Weights of a small transformer language model.
Size: width 512, 8 heads of 64, MLP 1344 GeGLU, vocabulary 15958, 47.5M parameters.
Architecture: rotary positions, untied embeddings, local attention windows, shifted keys, capped logits.
Training: a variant of Adam for these matrices, 701M tokens, 5114 steps.
Each number is 500 + 40 x the weight over its row's rms, rounded and kept within 0 to 999. Layers, rows and columns count from 0. Numbers have three digits each. The size before them is the row's rms in percent of the matrix's.

# layer 4 attention output, 512x512, rms 0.0206, rows 0-213, columns 128-191
081:503493480577541529630579433514479452496442564489467507517580539527491517452522514512509447560571418516514505473473541551472556539526504547533518582547504534454476581499486575523441450458534561
101:534486465491434551507525534464467542443484478506464472512515465479492534543510557489525545508529528489469464466592530496463518455509529468539495482507503584502514495462468509526500514495525544
095:506550527537429478603514519535557494503543462566554365515531487466488568506511511512442500450508469538489534476569474539501481446496514495521450473470524451496554518446561491528449462559507493
110:525483488449501552476513507446544436557452529537477517534549469479481481441467448500467556542504510552476462488477544519520497491550495499515508539445496459470483480522438528495494517481554506
114:474404451546530550483469498498431506490495437431451535486429489463423513546555440498486590558535597530510516575536500439497503606526466468491525542529486547502532454486417559473540575547476509
095:603474459538403423447467505469545498476484500519473581524498543513549456498455418481517502544430495500473493568494501469459530498514577491503566526537485476507445533533506509477470527502496506
116:537483447536456587466493554489496519542542479540567504541472497496392529466480447460470588517499489586540472546470521514543475496509509532531570484438508453470541493478481527477448483551523490
082:526525472542519551517485474502524534469530508525541474516518411416450513517593537531559485475527566518455524493485469519509469438476520499520489448507468517504457557496496414524466507453508444
101:587485403481482550450498429486462548489505526571432616500475470486513418464539469475480541553512548488490522521466513488455483522505527489408596606542529573524471469523494565463470556486500521
096:572525528538491479469489508541562457511548501463529496550564508421521598503459518470407490517489450603467443577505554466539494502506545480478572437549466476434476583520507429467500477513410502
100:464479574519459475485614481506516500540547543506494561561501458527524479484494556502490466466492442549456446381530530577507577590477566552482411464594497493502479518498505533479527476468470605
094:487563569439511481529423482422594393512476490498524506457547523497545463512473482459468492475517462578474472452460512451505469518437515467504470544472474356471493495475507550478532458505465497
087:539458517503483538456478454506477535488485478559512539537457447556517464504450467514535526556505527460438506483529435499420520558516505476483500531563524522588471461494456537434486540477539495
099:520534472481565545501519484486423495517447482435463508495511535481489504492502489449469545513523512515505453517513564471521523479558463489494498546548527534426446458523451479585539464495547459
113:469573530522475501479469490501550495570549479526513540494548466551446487495536445548506428453520497476530543491485437495543488485472474508532446472439551431530536508485490468546499462520483450
111:489436564492427532550553523531528509531521511507509531494521453494507508545523442531547479470478509526492538420606490506548491482482433518446501442464495533570561491445486530479520528503457485
100:531495476555355486489511462477575513493499510547490517521484472465507470520492520419494547546496498535499528474504464538511524491515501464469550508430472451626529491505486534424500495505458489
102:511472524493507523498494557444464524468506450475515442458496527475508495536478554420538488469533495541455461508514506473548465504514527466577488506487458546463517494501459465497546506512497496
089:467524486447491506529495478480558506402599521528455481532502492539566548549468471605549477461517558444580485466475474565522498511432525440568504528544455511542477499524525491497477537549437426
091:475478463498570443474517533421490475494479550464456541489505567459516502461540457568471503500519495459500471506484486520518486573498485564544530500544502535470409518568520547567508516481421573
095:424579492457517473519495524464528485497513436475557464535402516525526613523533548509438585527524496560523518485482475562488497487485493475452515478442413486424601468470492530480540527581426490
095:492552494470569584534463522495489493516527489576531488478515466497450550439488498539447511503482471495504493506490477488493455435454466515482522583464531485442509484438503478486491505543575479
101:442490517480501441468525539467555463519489498543485486513506479448530523498562515501485491470504517591517450441515509573548523548501464523457490544458456482488511547507504561490535497503494564
091:470492528520544456516480461504563479456496498482480432482577514422546587473404602449457430470478500443526522536482537519477480428496506533479513483471470485509495552514562416516469492492473505
097:516504538461506457413526535573509513497511515494521553491466480458510457514517496527490469516511435481507501501526439482478505500469531491447549526492491536546469506499487502503528546506546517
097:478473479550472497551456481578520527496530465425495499552457503547521516468546464521583485548442523475492545547518514495492535487514541424501441411515488564494532478510452469495528499536527504
105:492500515462495506536506482422535430452529522533484529524513459574564451497474510566497469461496485453478457445480494532506531530457526515526514564553504471515442505524484523554513479501487515
103:561555464537501511522542518489471551544518528549548501530530510492482415444509521446460501504492463529497470500491509527520494483501478498497536528466515546471503556537462491452460446467547527
101:547502476517485495482491528438583461503429534535443476487588481386506498458487445498429475551494496559477445552493510462524524522585528506472526583530443484506426539568479457493483499441465521
089:502483508458467505521528531508456541385550467490577476450443512456523513539461495545475505432493466464502511415549499520448516534443469507497538470590526543493530479447575478534509515543430474
103:499455508513482530506478442523554506488436531528480469494436490529536497431509434546522518572451508538474494495534470510536487582555597497499491497488476497540509462479485529383492537450471488
091:535469521570521456521517515516486459564507555540417524505528568530594554493500469488492435505482544502495462530572521515558474471514469547496532610505478467496462552541507461535471488468534522
083:473513532508471464503518487435577480568473560574390508565575461472536517518517523510491514567510545520465513465459485511522510506537486466547444496540445437478505534507489528400478543450458524
109:498474530438504460427480475451532475600577490549488519510522480510467459496450474551548514448426497529504518515454494487517461497474497521478429512540515403549542490471596490474466477542480499
102:505504488475472502502495489446521462484563449502532518511537502483507525492467519472503505469501453512503487483476508529478498510456495439512506475532507522468485501484445490522543477557491519
115:503496474528485558534461507461506515421473439455530490472470482479496492473479486497499469483495507524502538520498486522480471397512540482523491451479524490565535429454536463500502493521555478
092:498554421535487460464484471447494500492484512467467539582516488455495460518479513522500535570515491490452492530447476511448568497526465446540505420461457527470524530534461498464504534496552586
105:481489451513445551532420488504473544493471434422476504456414458536471509548496476450559569549566556470444576543555457405493496508511553450492457513514461540553551421439458501430519576530511411
103:505578539519502490502536451536547478490522505553400417521587441526528474539532535468565480456493492491515494450501534542551525497520504482487475535535464413507502512485545479496469481500500488
102:525529497478532553518492410483521504466520553535537466460491477533476425459453459517508529454469483509443522466467425517541441516453442504504502493420504471565475494487501451449454454444506471
099:568483498493508540488493504523547450510514534551433466475553477465483527459478461546438546488443528489541469452491502490543454482429461529464606528498506424476487538464588533503472476523423445
100:443498472499471549479451485496513484471547503402514466495469496537480540522411514534508436518441529453506506527471576435494499462464591479519492462533530483579535479463518476457536551525431458
084:474512516538477519511513567461510485537541469432527574509502495474457494508471465515488478521499462568541535521536509484561505507483463470520534519446531512510563500483471520513542509552495504
110:469505483498531473506418516498458563458483505507534434426493551530540485547470517521476459570472488440455454578484438425447506507485499463476508530548453574468471556514452454459506558447494512
107:506518451464511567566510443412510437516449586510533557477534510503474423504518517519525517511567471471396461469497479458490554530484520539435514597560505524494388528499471532537465500433478489
100:517554526464516407489511483507486494479463488492491434487503584510580425551447527457539521464461517447489509500477476495517507488505494535551495449516501447512457517564574520526469461475453461
086:470548563525574465494538526524450455524461540518519506501480571527545452471524539548473466463485442458487449500475548507557516510513477567516468438509547459447455516520544444571520472459539481
114:532488484620433535528452511520507540440480525568483503522525460401494486532515537462508513505477574462482460464503488466508500405444436475504507459510518486539455553443488501491471533490540504
091:438432479514498518575404482470467589438533404443437441451474494509484547526462560433542503501511579435522568596503493432465441466495600398526445521560475569462526421468490474477533544564523438
099:509409489533518495481510496473431470486487485462489522477514504471424509523491421561443531511450539505535546534498515461492517489534486566520493488510551415540535477493581492560495519494479521
093:511410492451520534480528495572494520460490531444502517494454541507548482555539498527588490522423485499512480478501484474506521463462510504506520420530477527551536506452501535521536578527528489
102:489478538468546528488547481442573431494455560524446500544555422446543448567404489541535552511493498470484460442513445541503574581484406529517505524548416452545455540501519549445459567471486503
117:522518478493474534517529552447497505600456519534546548499488509478483439423455418495468512488472443583473487477532475526583510454522492534492465443420567454540509459506471493507484458463554516
092:472551574478548509479491523536518393559453488512601511507467491497506556472492495535495492471556479530443475438539487504484497514488529528410419426571565445503495471442498545509541479510482487
101:420575492456507456499571468553475510509530496496503522534498530582580504544476555472468477497560457533524542473479569568489515473528463462402540532456458550446564491543539471472493480517457491
089:494499486509538521521449502475463539462520462486481460450498468486470557527509569485533505491534522420499493576545444466512462515487457505519552503525441559456533539467466435519488510533512489
088:466531560494495483469560536522443552450525473470478461482468486504521531527477528484494500470525513490527524499526476517471545502503568513479438527525517479493508457483538533498550521523503500
095:478493519480516502467503542486503491500545482499510454454480482480470546505523537521485537415531504484491519501469489504470436470464439544454534472466509498486523471462562536504554500548479502
091:556479480453501526483589436507516537556461549501497503596472473443478462449586503483560572532493498523461485433496507574486573551572526496553453508473436520497479491559435525433478489447573484
080:484469486567483466475498536515512513542452485517533482505487518471515540488452565420453550591399428561432474506463465467491530463529502481505449402564471477458528516473488484485549508487493526
114:502425484550530493560489547561454486531475497515527453428440620539518518434550489480500460464478513456543505512517554516531464464486498560508533530469530499490497550492523493547474475488574486
103:502502427546447545518462492515510521466498489536467486532539480492480519500425517430515518544427511492479469508494487459459530401494486453472518490518510480487473495453494476473500508512596520
109:514512518451544479401496479554549520540556561529482486481529540485489450440535437533528425466463502486565526557471510494517399433482535445492520480419575513564491509548516437494489436474511523
090:531547529511515518536501451531519459452463521509487463472564496499487501549390542451457507524583463535466466547513483458450504499535482509473480555509483475465466556495466515494448504482520507
097:529543461386480532439531443502529536531615556538540529541556399543422540541498512531572492501515463544513474523493509461451461519463579460369538494562491556522514499489487468443437522515469468
101:479469475461494575550498543478459538455558529462549529454495541520470473526423451528482535442460476527534501498531517487538474460440434502540554475436498501513536454479537454507478472516523507
099:548537517407463465494502512517548500494505523525529445492502556517528461510501448590501472522413478548518443511501478443537487514487570467512493516510494493461481531497543531497471537517419472
096:404515506444469505490489436557482514517489484468570505461475510601531466493491508561482439511513488447484537511499483494517495460528560496465483448440560540590515470505454464532507523457501539
091:523454503522454392462564499483512490437480520533408465557559513491578469486505577512530496533425500482496448450497494573388587506535521496477455485569480522483477615553527558483494492482537635
094:527543489511555507491523501454482543571459466481477565526535509423446503487608504427454580530560456578472527500500515517551500548555391470553533520455460498467578503502473515502482483504501504
113:461502482574453486560508565474427465498448447481546458440439575519501498510537467445424553529537503462504509502584489520500541462519415480507525421423551468498547463483457494569555488504547531
099:478507474469519498492518480530488532425465529510524341471442546566506519490536569477592545490524532435546525476436481537457505419517515441468451458434540524509492468519476454498508462475537421
103:484470469554450524569489488562515511501486509515404498440493515539551545478536433500423433552509527480495538512541587509520494502521515505528472481553472485582512463509549445466531521482408458
104:517550534506458501487494515496478484520528505543472528464529457492481513466462466545474460523522476446506494467531469452491490503450541457535471474497597500517460483480469502527572482487476506
109:499540526513504442560494481485502485554490452468514494517508496450467441462492471485471520490452442554516512529539482472630502475532546475583428608414543390443561507462500463586485415527547519
104:429615543496513473484524516498492545434473517534508466489543514468512535538556561554479461494584509515467467491541478515481475498532502492516475461518507556442470531522490517505494518453453544
100:538481502504508498491485479477510440561393497485494516525497501487508516443546487510502495563503511582430476505559539485477528519575528521458499502514517521473475517505476561533511492471565538
096:466574588445528462459473522463572484499525493517467477447487488461551511540500485540455465482543489515509522495486475488520473531468468463492466542495434464512513503495560453455550515514401461
085:517457498557489479452608508514456476432481519506518502534521529454506516506485498425525526500514413556538509467498496561497563557537461578515633511476471470490486549549554553527462465477511505
096:479471491462521511544560493447484465465419524459523490568515513480555421528486522508533494559491496519468477456527528564529569514565508540546557507510426533435501551545499514498431518436498586
102:563498505489510470500507460502556490494524476511378472550593493499535531500522507433492533489460554563551505475421528517516455437490441416494509551513466460457548498489491546484538458579498524
099:511518489507470426443452494500550453581528467501443570508536467469447435485490455539458505483467508496549512547483462454460540486465474467478446571452550359494490489500557536535506457548504563
092:496492487450513520502487515500540493630465530480521554455503481489508463503574451478455392507469480545501497522585565430550475479527546479427491539493515497596556439476530458476522530470543478
100:508507558436526512479545475473511478475552484521520491545508486486523472488437521498549543412451426460510481439479469590466517474464515549540477476553489489504457497511524491502455445528546481
090:568527486509479473475517466527475515503524549524519531466503512558523482488479491572477442440500485413502478445551455515456471490424405534539497460491544505591508508483500479530496442488492549
100:492507493543503475513495528493508482522513544559515483444567534506520517440490509480502456525509462513502495500494494502483506478471503501462523493511518542474429594531515436545484474460545564
108:455539516432532483452504454488572482421491512480369425457567547490550538460478477476465477520491498488585533487392531535458504458508553413525510526469533443551487485551530506495544480494441511
077:449470540469559522506445506488455562484501491485494412416431540531520552476465531483525521499479527524499535495425519476517424477479473486526438408506483502506537489471547441459521529497455432
109:556494517495457545533519467442541509467481520514503540575522392407514504567461530484517540503484486499492492441521512525525555509493459536491533557517415457561550495444509504441442523492464480
109:482637536432499413462508516487560471528457520508539474581497515609527433513492512545541483492487479508489482502495473530488532527554567513409415546528517470466473488547543559488435529488510478
102:485468530470456465540512493442557491496522551487521518535506524495493493503540529566467497455443507474459475469482523526481509529467521483546456480498462487514501481513523510456535497498496527
094:511478451494434488555516496494506496558500465453488566526483432473468483499590438543513519522501531539471573477565481505554527521525418497488549514391477525520597476484485534507509530523481472
099:509492483434510527577487422504556435495492578489506545503528508497534542525605498565512468497509550509474423430494548507519526502452433502481507511522444532494447555508450532502518526473521481
126:553491508444519534416556506539490498490527534509506476476513512487492477481513426494499489490467440521564452489484503519553490516504512473494546534489537451568458468544464461527530457480536459
092:523521515504497501556508471561559455507466542483471525495501511521567470500538503502523496493464480487450477460503499511516514458480441491502491482507495469504449490510520531520516480475513502
097:516505558521500482458512481528461503510426510490523464508438497496486469483504545466526545499514505496391483456531495472446491518526492540499464457533526529456458502479494544450505468456524470
096:516492529468552510491454478466459493493516422466515456488454496561470502478492498528531550467471511479469508550451502456497466499519527442534427523530544515443484431494456495525561499544557435
101:493522506463516483487475498454537534489388513479527483476469536514493463468499506515490519545461511494426497561476439460486487450577560488531442505495498511459449443522497494485498495437481505
107:523483556543482445474464589544504494527498470545461436460550553483476520494612433475529465473472545537524570503506474462524416470494424506548502450501535496452524525461552519522515472527506505
106:469499574417574535455496511577514455507452576481508421433478562539524475508521553511534496490482510503475430454499562436522440446467470454449437471515530514482441472497512530506547514447489430
099:549423554633464543487512528509529483567432485513470493532589485420481502440462541397503466559530525521451540483505495482494512433566526530565473410507507494505505600466446500488467497462579565
096:466518517599475449517497490552496494481439550481524502378445541532587522477589502508425418506542473461489471458530488525515530500481421522513562501464492483566499562483467475558541467437472503
091:494497506478556527513530423481508572434529473447449446525493432487517544515479568454540518486513497505517501477439487527507533534508509456510473521548406566455517490513499493419557531507493447
104:510491468499514506525485496473547468514465509472470502523551554436464558488552481491492525538500559521506514534500566500486471471533474481465544468462485518456531507518498534489474478478455539
092:511444528510488513482506515458521474480513516480473574484520513415552568476462450520469464472488525486541492485618559526459489532482462520509577445493460557514497495509487480463548514486514520
114:494567506507526546513543514598461544601531499511496469562467453527492629491519539519459535542519522509531471450556545528495549497499485465463462507590502522446544477465521460461502501511495433
098:456482477494457524463478525478545496440500508478511536452448479530494484481456469527531504471487476459529503502431434483501475480473553492503486545470554430560446427475475534542538496513454519
087:497477509496467505544450547432487503542503504528467476492517468510510562503521538521528436543481584474491498560574587477466462434539521471472468490464458557477532492519457471454517554483546519
105:522563474460504535514470490484483507513504509509532504535491501492471552466506463533518536549440459466472480515483549499473530515493502478470540476514494559420492476478478502490491515507525489
089:489512529487497473483519537458533491467476471435503441529535547454464563572526521473526531466536507529472488494480516499512496468527481499525441557508483464434526508488512500516506469528479511
103:487537448456499470497515500488464511553504574524500555502552545530475450481538445588488491534466497456533508524495499517539505493512434512518564514428505510477494510561539468528447465449496533
089:488544525476549449440534511462498457564501532497464527562503466416545422485443478539417518492437446558472498509476470499644488522536496559498529527493476414537522511528557506448469491485446498
094:512471409525491554442462491487512473505524513479432550538533482506421527497496463527493553548472547458550489561461485462475522512495505465492556496483510483547468484538458486502513514500497523
113:482466479528473582563439559576513537436542480462514457404464521523507527518511459472554424503527519465560573520527471464498422423412560449462554460429515590561526467443477449479536553541482458
104:494517485487509431443498483493504514508525525549448517539556482496515504532544568480557497514471488501500490475398491509472521495484474496491485494498477464485498542517476505514525511518517549
090:490516484473536495438525483469509531509500530527495434527497488498434455519444504523528598509451494537515478487470411486514510560495465507433438549532490453449491465479554540464492538524509503
110:576422463514499538451481549482453568534543456542517489552493463460457567505529470464531531447429588523526509510474504531454469474509525525485476399607500495518534453466524501464474518562561449
094:550460529543480483481594415575508481454484504483492468540533504494541491504467522466506487522508462467503484438507502550479599542526538496471484477557484487488445547532515504501502463468424498
095:487489460570515487489581504558444433570496547460498584524473495574510516465488466485469477501512461479531536510524526551518567547557476621479547520564518430529482519564527457556498450456495488
092:506433470515416486540528542454509544468493486555499509459479542544534463534457536430521506476557518548483526476435492541479510515518534551503466496520436496510508511517567503452464520494419497
100:492532517472514492548479493498478502537478470505494459460550505501481516550477439525415478532492510552486506520494509459462480468544461489510463559510523445484570460452530518519476509522523530
099:490517478486501429510478470462503469442572484481426510480554545509549537524544507520487445426499533417591483491463536519480511504462489474522492530509516489498481531532483455611555478555503523
098:496527475516418484449477477492512499453473521518480548509491479512542524568504478525560453497485514432492496461486478472449539504493530510471448467520510457602487476487476530504518540487448468
103:532560503528512537490486509476532501433532480572505448525552464435459504456504555473509479405462461448478501489409483539521458409461527540532523490494542484477454519489507466523481455522573493
134:503516509541499512543536471519479475501456543549454496542554464479502443504451529464462518511497489467450490474486547507484544516537455563490500504517493413485459518535562525485447493441518512
086:488561517550433414419585517499536523433489502577457515542606516484538431476465588490412390469523450506536462438481505602451569462526581540508452510547562520527464541553565486531479433477515610
204:516529477510449566516517487561455478512458540501610542543476499528454472509489464537496544586510447482453454494588489478507539495495475509483537439428549533543474493508420520502451486434553496
094:445528554443465474505485552477520504552472489466471522493496469540484481489439557536421517560496500516503524552542557441518489446511536447481451566429468474420559437494527501474521522501457514
106:482484547510474525537498471512570462483509503515512434444533507558595555483463510439536384446501525500530465419448518567511497461482569520543456488504448451560478523505463457458524456488500457
100:502506451434514537489512535445449471486459488463492535435480513469514510489472509481532500529510467502459487431473541454402496507449501527497541469530513543457495468430512576564560537530458531
114:555478473477526517444451526520478527507539467451542520447499533519428504503500414476547503468497514571563507552501436460527431472456471488513566535408530453562565451472466476497525450555498496
094:494490434491552494531458485478454514556433480495424542463496529458451451469536467523505534539446545455458513532514539434543484493534461498508486601560504497494478496501529466525468470474469438
097:482528460511487432501439531498519526526586483476473539523529542508514492516516483545516432431461533395565556570479484509492485411447475495496502464520489528460486523527564394528488446548483482
110:491474547595488476563530513537488555475504490472464467492497505465524488534518487501495509513437501460516485463561489502555567532464469471554462488576472550464495529463505533499532525509524515
100:568493479513463511484543491489572484535484565554450564605561474527586499464485486511494485551495509504506457501432504557481533490543524481447544486491471558545477532543445540389464554485560567
096:501535424486478465478455524450519458471511497477560510492503534570459458525524481486515501528587475505504511592485415461471504502493538464462540508438509495480459523553483478555481486521491542
101:454518480504529467530479487495491500530506483520542494480509526489431483460456479532422511455505478474507517527467449502505490536508469532508418432554549470518487499497565441498458444482510499
089:490511498527500515449463439489534523526419447566550473496453526465491505371476518505434535552481525519445487498439474531485463453546599513575486381465530491489532507486475499449466466459506542
090:525457455488539544486497474491467556517570503518530537519523503473497488511577483457461508488468535543501494469409503547496482488479424502502575441532434560486519497506495454448517498506503520
080:487443443531484563539451460528509454456526444473503482477488448449467509491542486453537519520529481432534586538472531460520492532461508456511532526488514521596536460472442491518522521550506486
107:446483499471555549434414522529469553551515487485542572473434457520414527523547486568522491513522556518451495579536457394468458511485509487429443466558523573481494456449492470482531571488522448
098:469530452498512560515509459513499507508476514541500515487474448506432530460483598376516526498601463514429543465472528521466493507515502545445495544485499496525484475481468528473464477468566492
102:488455444551503487480490433563468509492522513474396553551550466474439442511565482486507489520490556440555534527478538474472469514508418486482536481487517502495537520498519510450506503507508555
101:495473537528539548442526524541497570508547519491488517531483448482482499460456532466503531514445479520486495498526461521513498465478525504528568493513460511525465534499503434470463491463558501
098:437468650468566507407491600566476481513510464500601410452476504494463481466445533470574544469511476549535496472501478448497429458442515455442474455471558494448458473455526489529531467507493437
088:501565487395523505474463537504528437528441499491597463440400593509486564449534481566432502463459445484468503486454511483522443430498479566465516506455572498507519443458521488522543437506480480
095:496447525552458500492564482595504502453567523583501482558526481526499415490491514540533491443478497435552501461560493563478528519463492553424488487558561522521444524523538536546461462493510547
094:505445447480521545435534523531448511533485513561468564506500521578488413440546498453490502510522520506513471502425541500451486530537504541492470515542547523483451466541476549538474478471530551
105:477505534571397435532508518566545460493455532498500535478510530564574535546502490496527396525546494479517545520575495500513493502546531452475484494416499449568539487527448447467513502483480500
105:494471515514482562534477499450505512515512436485543516448456491497466604436504451482478484459493483553501547483481499544545436459496592541555473536470501440541554423445485474494513479525481464
101:510519486527505535455539504443521491523511507515496497580545400402410505506516509422597515494533480598457530496496497546555518545554467509528518486457432472500536540533457489456468482488552464
093:556485501469519518448516441439471547518557486549550509555519450435461467540461524492533538470440494526424506498450521486467494469472461541524479418550501497527520529469544481480437500525552472
107:503426464574493575502505550508441537475441501433530471458424566482530579469516455434485496546478534554493474520523587506598500488579541529526596468456483558510522500516431453482527535466523488
088:460532532496494521464509487501491483476473459459533510506434480548512465530543547495532511565560502510481490482549495466493540567497544447440452516467452585447536445491434556476565558509443477
100:492510507456472489513525505541447490576504530555576496482506513530459450488520569480466483483540461492459542459474539484446465452475468571466449437499568552482497509472523541513471471473576530
097:538476465509481533496481570591469497475534510514543491510476507558454563499589417485546518458463530501558501519533513519508462544507494522434540495492505477465473466529485492545514488525507456
096:486464466474526576483477514470429548470513440448498410474453534518426559471506508409505571501524520532504545512483530508496472515542560448481480492559522479499546387505484480484528488501524422
101:512500554528494511529525545555482540508571409508552458536501462518462552475500521477529485400533469520545535481521493523526470475468590501567432480538582510460518491445504526548476435573498493
106:497549547518552518559518507515505500586515504524521488477498459462466496520517460533519533472535463543501540495562429481628486531478407530492480480524516473563527516465529450535454497492455403
103:428493463558478504525510481549486525571545547507554515497504508628414428485499516545560450509516458452522550568470459459464504485493524530437426425504601529542484502506538528495465509494544538
108:421476543478510433429510510535477494467520511441501452513459519515494518550487486568480550530423509472517460509486447486499529585492543452541439484561516485471460455535475541499569524495448520
092:497464528496590535561514415524457463515574524526486447520545483530461498522482495591487521470503516489528527530443521494500484493469464568529475541537520450504496555482544495519426491511511474
099:513432446499520517379438445503496509479512434454464546438434472444454505458444440451451539473500546514522556545497510465433450474500512500421508454432536481580530444478507491513541513545568499
097:483545483534475515544543442568418515392515497424500528521513532505551461556477504479512459554527438483550545492518581488481592500499524486476500501564527570555498492529485503539492507480512489
097:484571512472421484499494463451594471463447509561496539550471502555598489508436559537512498506562543508481425468563498535492550489521534480490480566461449467514497495507478527463465502494524484
086:459544425428511543606455459497485518489540488492562459481506554533449475543515499525520553475544496470543506486441494474489482456420441463513471436445536548468528519472479525513492470540472475
103:525497519514490474504458531512521528465529440548502473504509504523524492466478541502461437477509542403584493550518432512468466405473583485534497507484577488534504527471499504542502491555524539
121:485467497543532511452488433540484433406485500483526507479437504503497603482461538486542531496609502448523480514469495537404526603491496561426574481504468512533390551544488482495513507486530444
102:503546481483504491504475496536454455537542515475569509457530554502493450488501449492436462463460468493509543532435550462507450419480496517462585427511563490497462504528574439544507437495469461
094:421464465508475494546461466515506503502525503464528487544444505563523471567541539508505513552486540491489541568497543439562495525503502493460495483446449547478568496501480562459470609507427506
094:379503528536532556473508434578502439466475500450444428518480503551485500533483553504547509566526527499527510533437539487605519542547569481514459475492513473521497460529464525520542530491435486
104:450469467464515534460521520526445522516502518499520473497509495497429508531481496518519561481520532488515519513478502490490490506526417512499499464486529523513491471538507501504477523477506479
102:537471506550451475527503465529529497464450565504452475508516544467614573489499501498498456536459506423464488509523533533523531498565524512536546512537453506518449562550487439446504527439501494
094:485496514510484475432526457476504517533514533539501521536472440464501477465440564437464564532533529534499505487542475528486514545488498489419545449452467462544526536522541493411480519462470495
089:488535466479536501511487455471505501462517479460499485488488482493517527540425468556543504492545508501491527545495468493485525538499498468491513508492457509486529492488514487429471535525455471
099:465495433543439452556493519576432551467530482472517554563485465529504502540553568564434447488458541390549539549565534517516521447508514563433550504453491563516557510522522454550484550518536557
108:463455509536459532604502507502513463538485469392527548490477538544532508506491500467476509530495515523486506520601526493539533470517484473510515520418456514480531481488469489502538485507448519
079:517464436511510494546480538549400492487463476459552525469408504520439487478636552465530519479538520411507544532488500468497487493486499528516505509480556552473497492493457508587540467507544516
097:514462468511479524509503431532511462518544471519427525523541481499462554478533520464488508486558573509528501475471576507485509477514445452436451507445550471484525478514442519553571453536518510
095:566397469513497557471472503526426570520528503478478443461476515540442537492484413542501525549475564463546499609566467424462453517527545474499517435537566545516505468492490513480508553504483469
098:481517480515511457487520447524500481454512484417502446490451499553500519504455532504502504456504497469509465465448422548506534576495532535557464459572467453506479513518516494537507461527477441
100:529466404511426514571517479447483556473502450523489481487541452514413497531475482474452538511505530535531515536474459505502510504512501553512513498434523476538565481465480591529489515524441582
087:453504524494496515532511512524513483446493482476519480505479520482504509520509525488465508489519502486501511463516543523482501455473519474524503519499479523469484521485483512515516510513548537
110:444517477517505598556449503480528563423521465452536464491460430452469597533501495556466513538516551502510507543530496486549465506486513455519545484504417560486557505443453445416488582515434438
096:520439458472543538548477481482462542470452425449495469451466528479495494465533542404550511522569527463501605570474504479427453419558556482478542477438511597533541463502502472499527510509547449
100:468525509488514537547497438447469485438472466433523436401458504507470527489465504480521588500554467491451510462522487473498487494490493437508468512426567523501493440453426516565552480487489446
101:529465426485449463550459388551509481535390515444528501495484546512533477488511456528574477586471488416413513594516496427485541476614543460552491496442496493521470533563483396523438500418533476
112:511555521483552526480505493442487529469554536537457516492544478458480534488467489510478445425525477545560465505465539525521484486487550522522479529561521468528466512505539415523471482490519465
087:529473499506424458459533395466525474520450596502449577544544485492553526520497530513544456536499511463418532523520557509401561551583528547451534498510435521556475575561479509416452564418549520
090:504507538532555490543539483521498471528453495463442496530486456476516482483585591446528519531526480523459503455509525511564533512499518501507494587463465531491516558479465541531505504516520493
102:481507571475456457532417595490505510465532471541491498412529528494530492545474470499472418432492476463515539496494550424503392432403456455554469515424542503480503475438533475524557480540457475
106:523494399564497537481487439475499517422457482513474460550517482499506482496411491506512515548446516447508476541415478525442545532559539551529542449537479460547527492511523517447443554491527544
096:459413522537450536558491518528525451467451548530534451489469504490533523479520477549446502590396499491480481438506466521502546475477507530471522433470462453500496533459520511460527549452479497
099:497439461550496519527472545580469517544551438526517488494481498492519479552531483452458521561495506515542509557585447453543510533471461468458553462509458524509552537472462468521491574565561528
089:489482515482513444501548475557484418524573542475463540484573514540471491488476488513526435386530467502542567517458564468456443521455450576404474519519606488495459476511592560585519445546481510
098:552545523507437463492519527500563475497484564533446486550566504511540505547515468511516489556496490529509414519475510482516524571542539501515500505567456502443391555575466549497480534476468481
094:541529472536523544507493556499496505476497515528481540491447469498505467546483541479553565483536526494502445482538439485519496470435455531503597502480445486474446536483503516483481542506517445
089:472428549523481503477495515555514472455498466482549382416483488476492564553437502472479476445495486516479512509557491486557499488511556510490491573488525420565518447467533496533536486510437487
104:483426523525509504576491524485471505504512488553491493467509493469495473448604573450482492483558537469488540545507610506527463481504516505482526538480504598474488547538458476572489490483523538
100:513492519508411509581518545467506490441529485418524514522568465515494530595440493516504483501477481496497503495537523499513538471462501440529502519525466500506511465478491490519496516534433522
192:515466494503533447473550498477531478493521480472462480473520556537521509426490511462483487428540484543556487503445477558535516566532543498518484542557499483476468528569527471536533428533473521
103:471502475531491459526493511513460444473491497388490505486482497440463426513552479540511527516480471439497558548502512454569507547494473506514549493438502500451520476516536519567524492503374500
085:597506459512469512507510473517528488487570516519502525472511484539490509468533453512470486396496504514538475442494458565578490534430480538456561535510491464581492512494527450505507439526462475
101:562479490436511459347570448437507520481471505475503556543463548497515454418438528504578500475483484524462449464436555538368561530541621509513448525545549524461431481558508573521516463484527510
094:505506493481514589558537532541485503541574578502478530581547429481475464493505499579466455503436471508507459480536587546595526459461550559513526590487464491496473533522549470495472509475504511
097:449542460484541475505494476460480438511517452440526509511529504527467555493476516445482486485547450516525481506465490504479501523494487454516488559434510472444530467521438458539549438556535549
108:437553496486502496554491454562506454540584449492510543519501479596462485559506505535496503483572486468577554552468487483530508474452435489452482512396542472520557501492479496549519502577506482
102:470480561445506484544592565485543500518454575450554475494556548451521492498544492548537446429420449535452478374526555575536530462520436558535442397512474514504498492517600494518477462413495529
095:568497467529503495454528513447516511504474558588461539505531490452522484448497480509490470472455490491473483462440513542445528483522498570502521483626541475516425535523541515518470494472500520
091:525511529482545548485488460456507515513546478462476514495430463483487576493549543479497586465506555501478476465530504525537483462423411495442557561454418502481565479432496511471538480559491436
093:581498457548469509479578480496439537404474512567516531550493524463514439529478508496477546529466510534452467428466481582489530479533467536554605503485508525529483515533504535490457527482534530
105:543514520518487470491471495526531478501520484525515478502517553471527547437578489485464476469417487527462517454421514564489456445489473499542504429501486429436516495495521453480543418528493508
094:485465460547460509568455573506431556590518534525397566485527500488516504541443456455466526538422551467518511498558510446490503476446366472481518411556488521461539478452521498466533552512555481
107:508449496492504524504561455497443476534506527479448565539510465545482424529446524489580529458562525444499551458507516520453526528478454555476502494523536503542479474515493594512495502485517490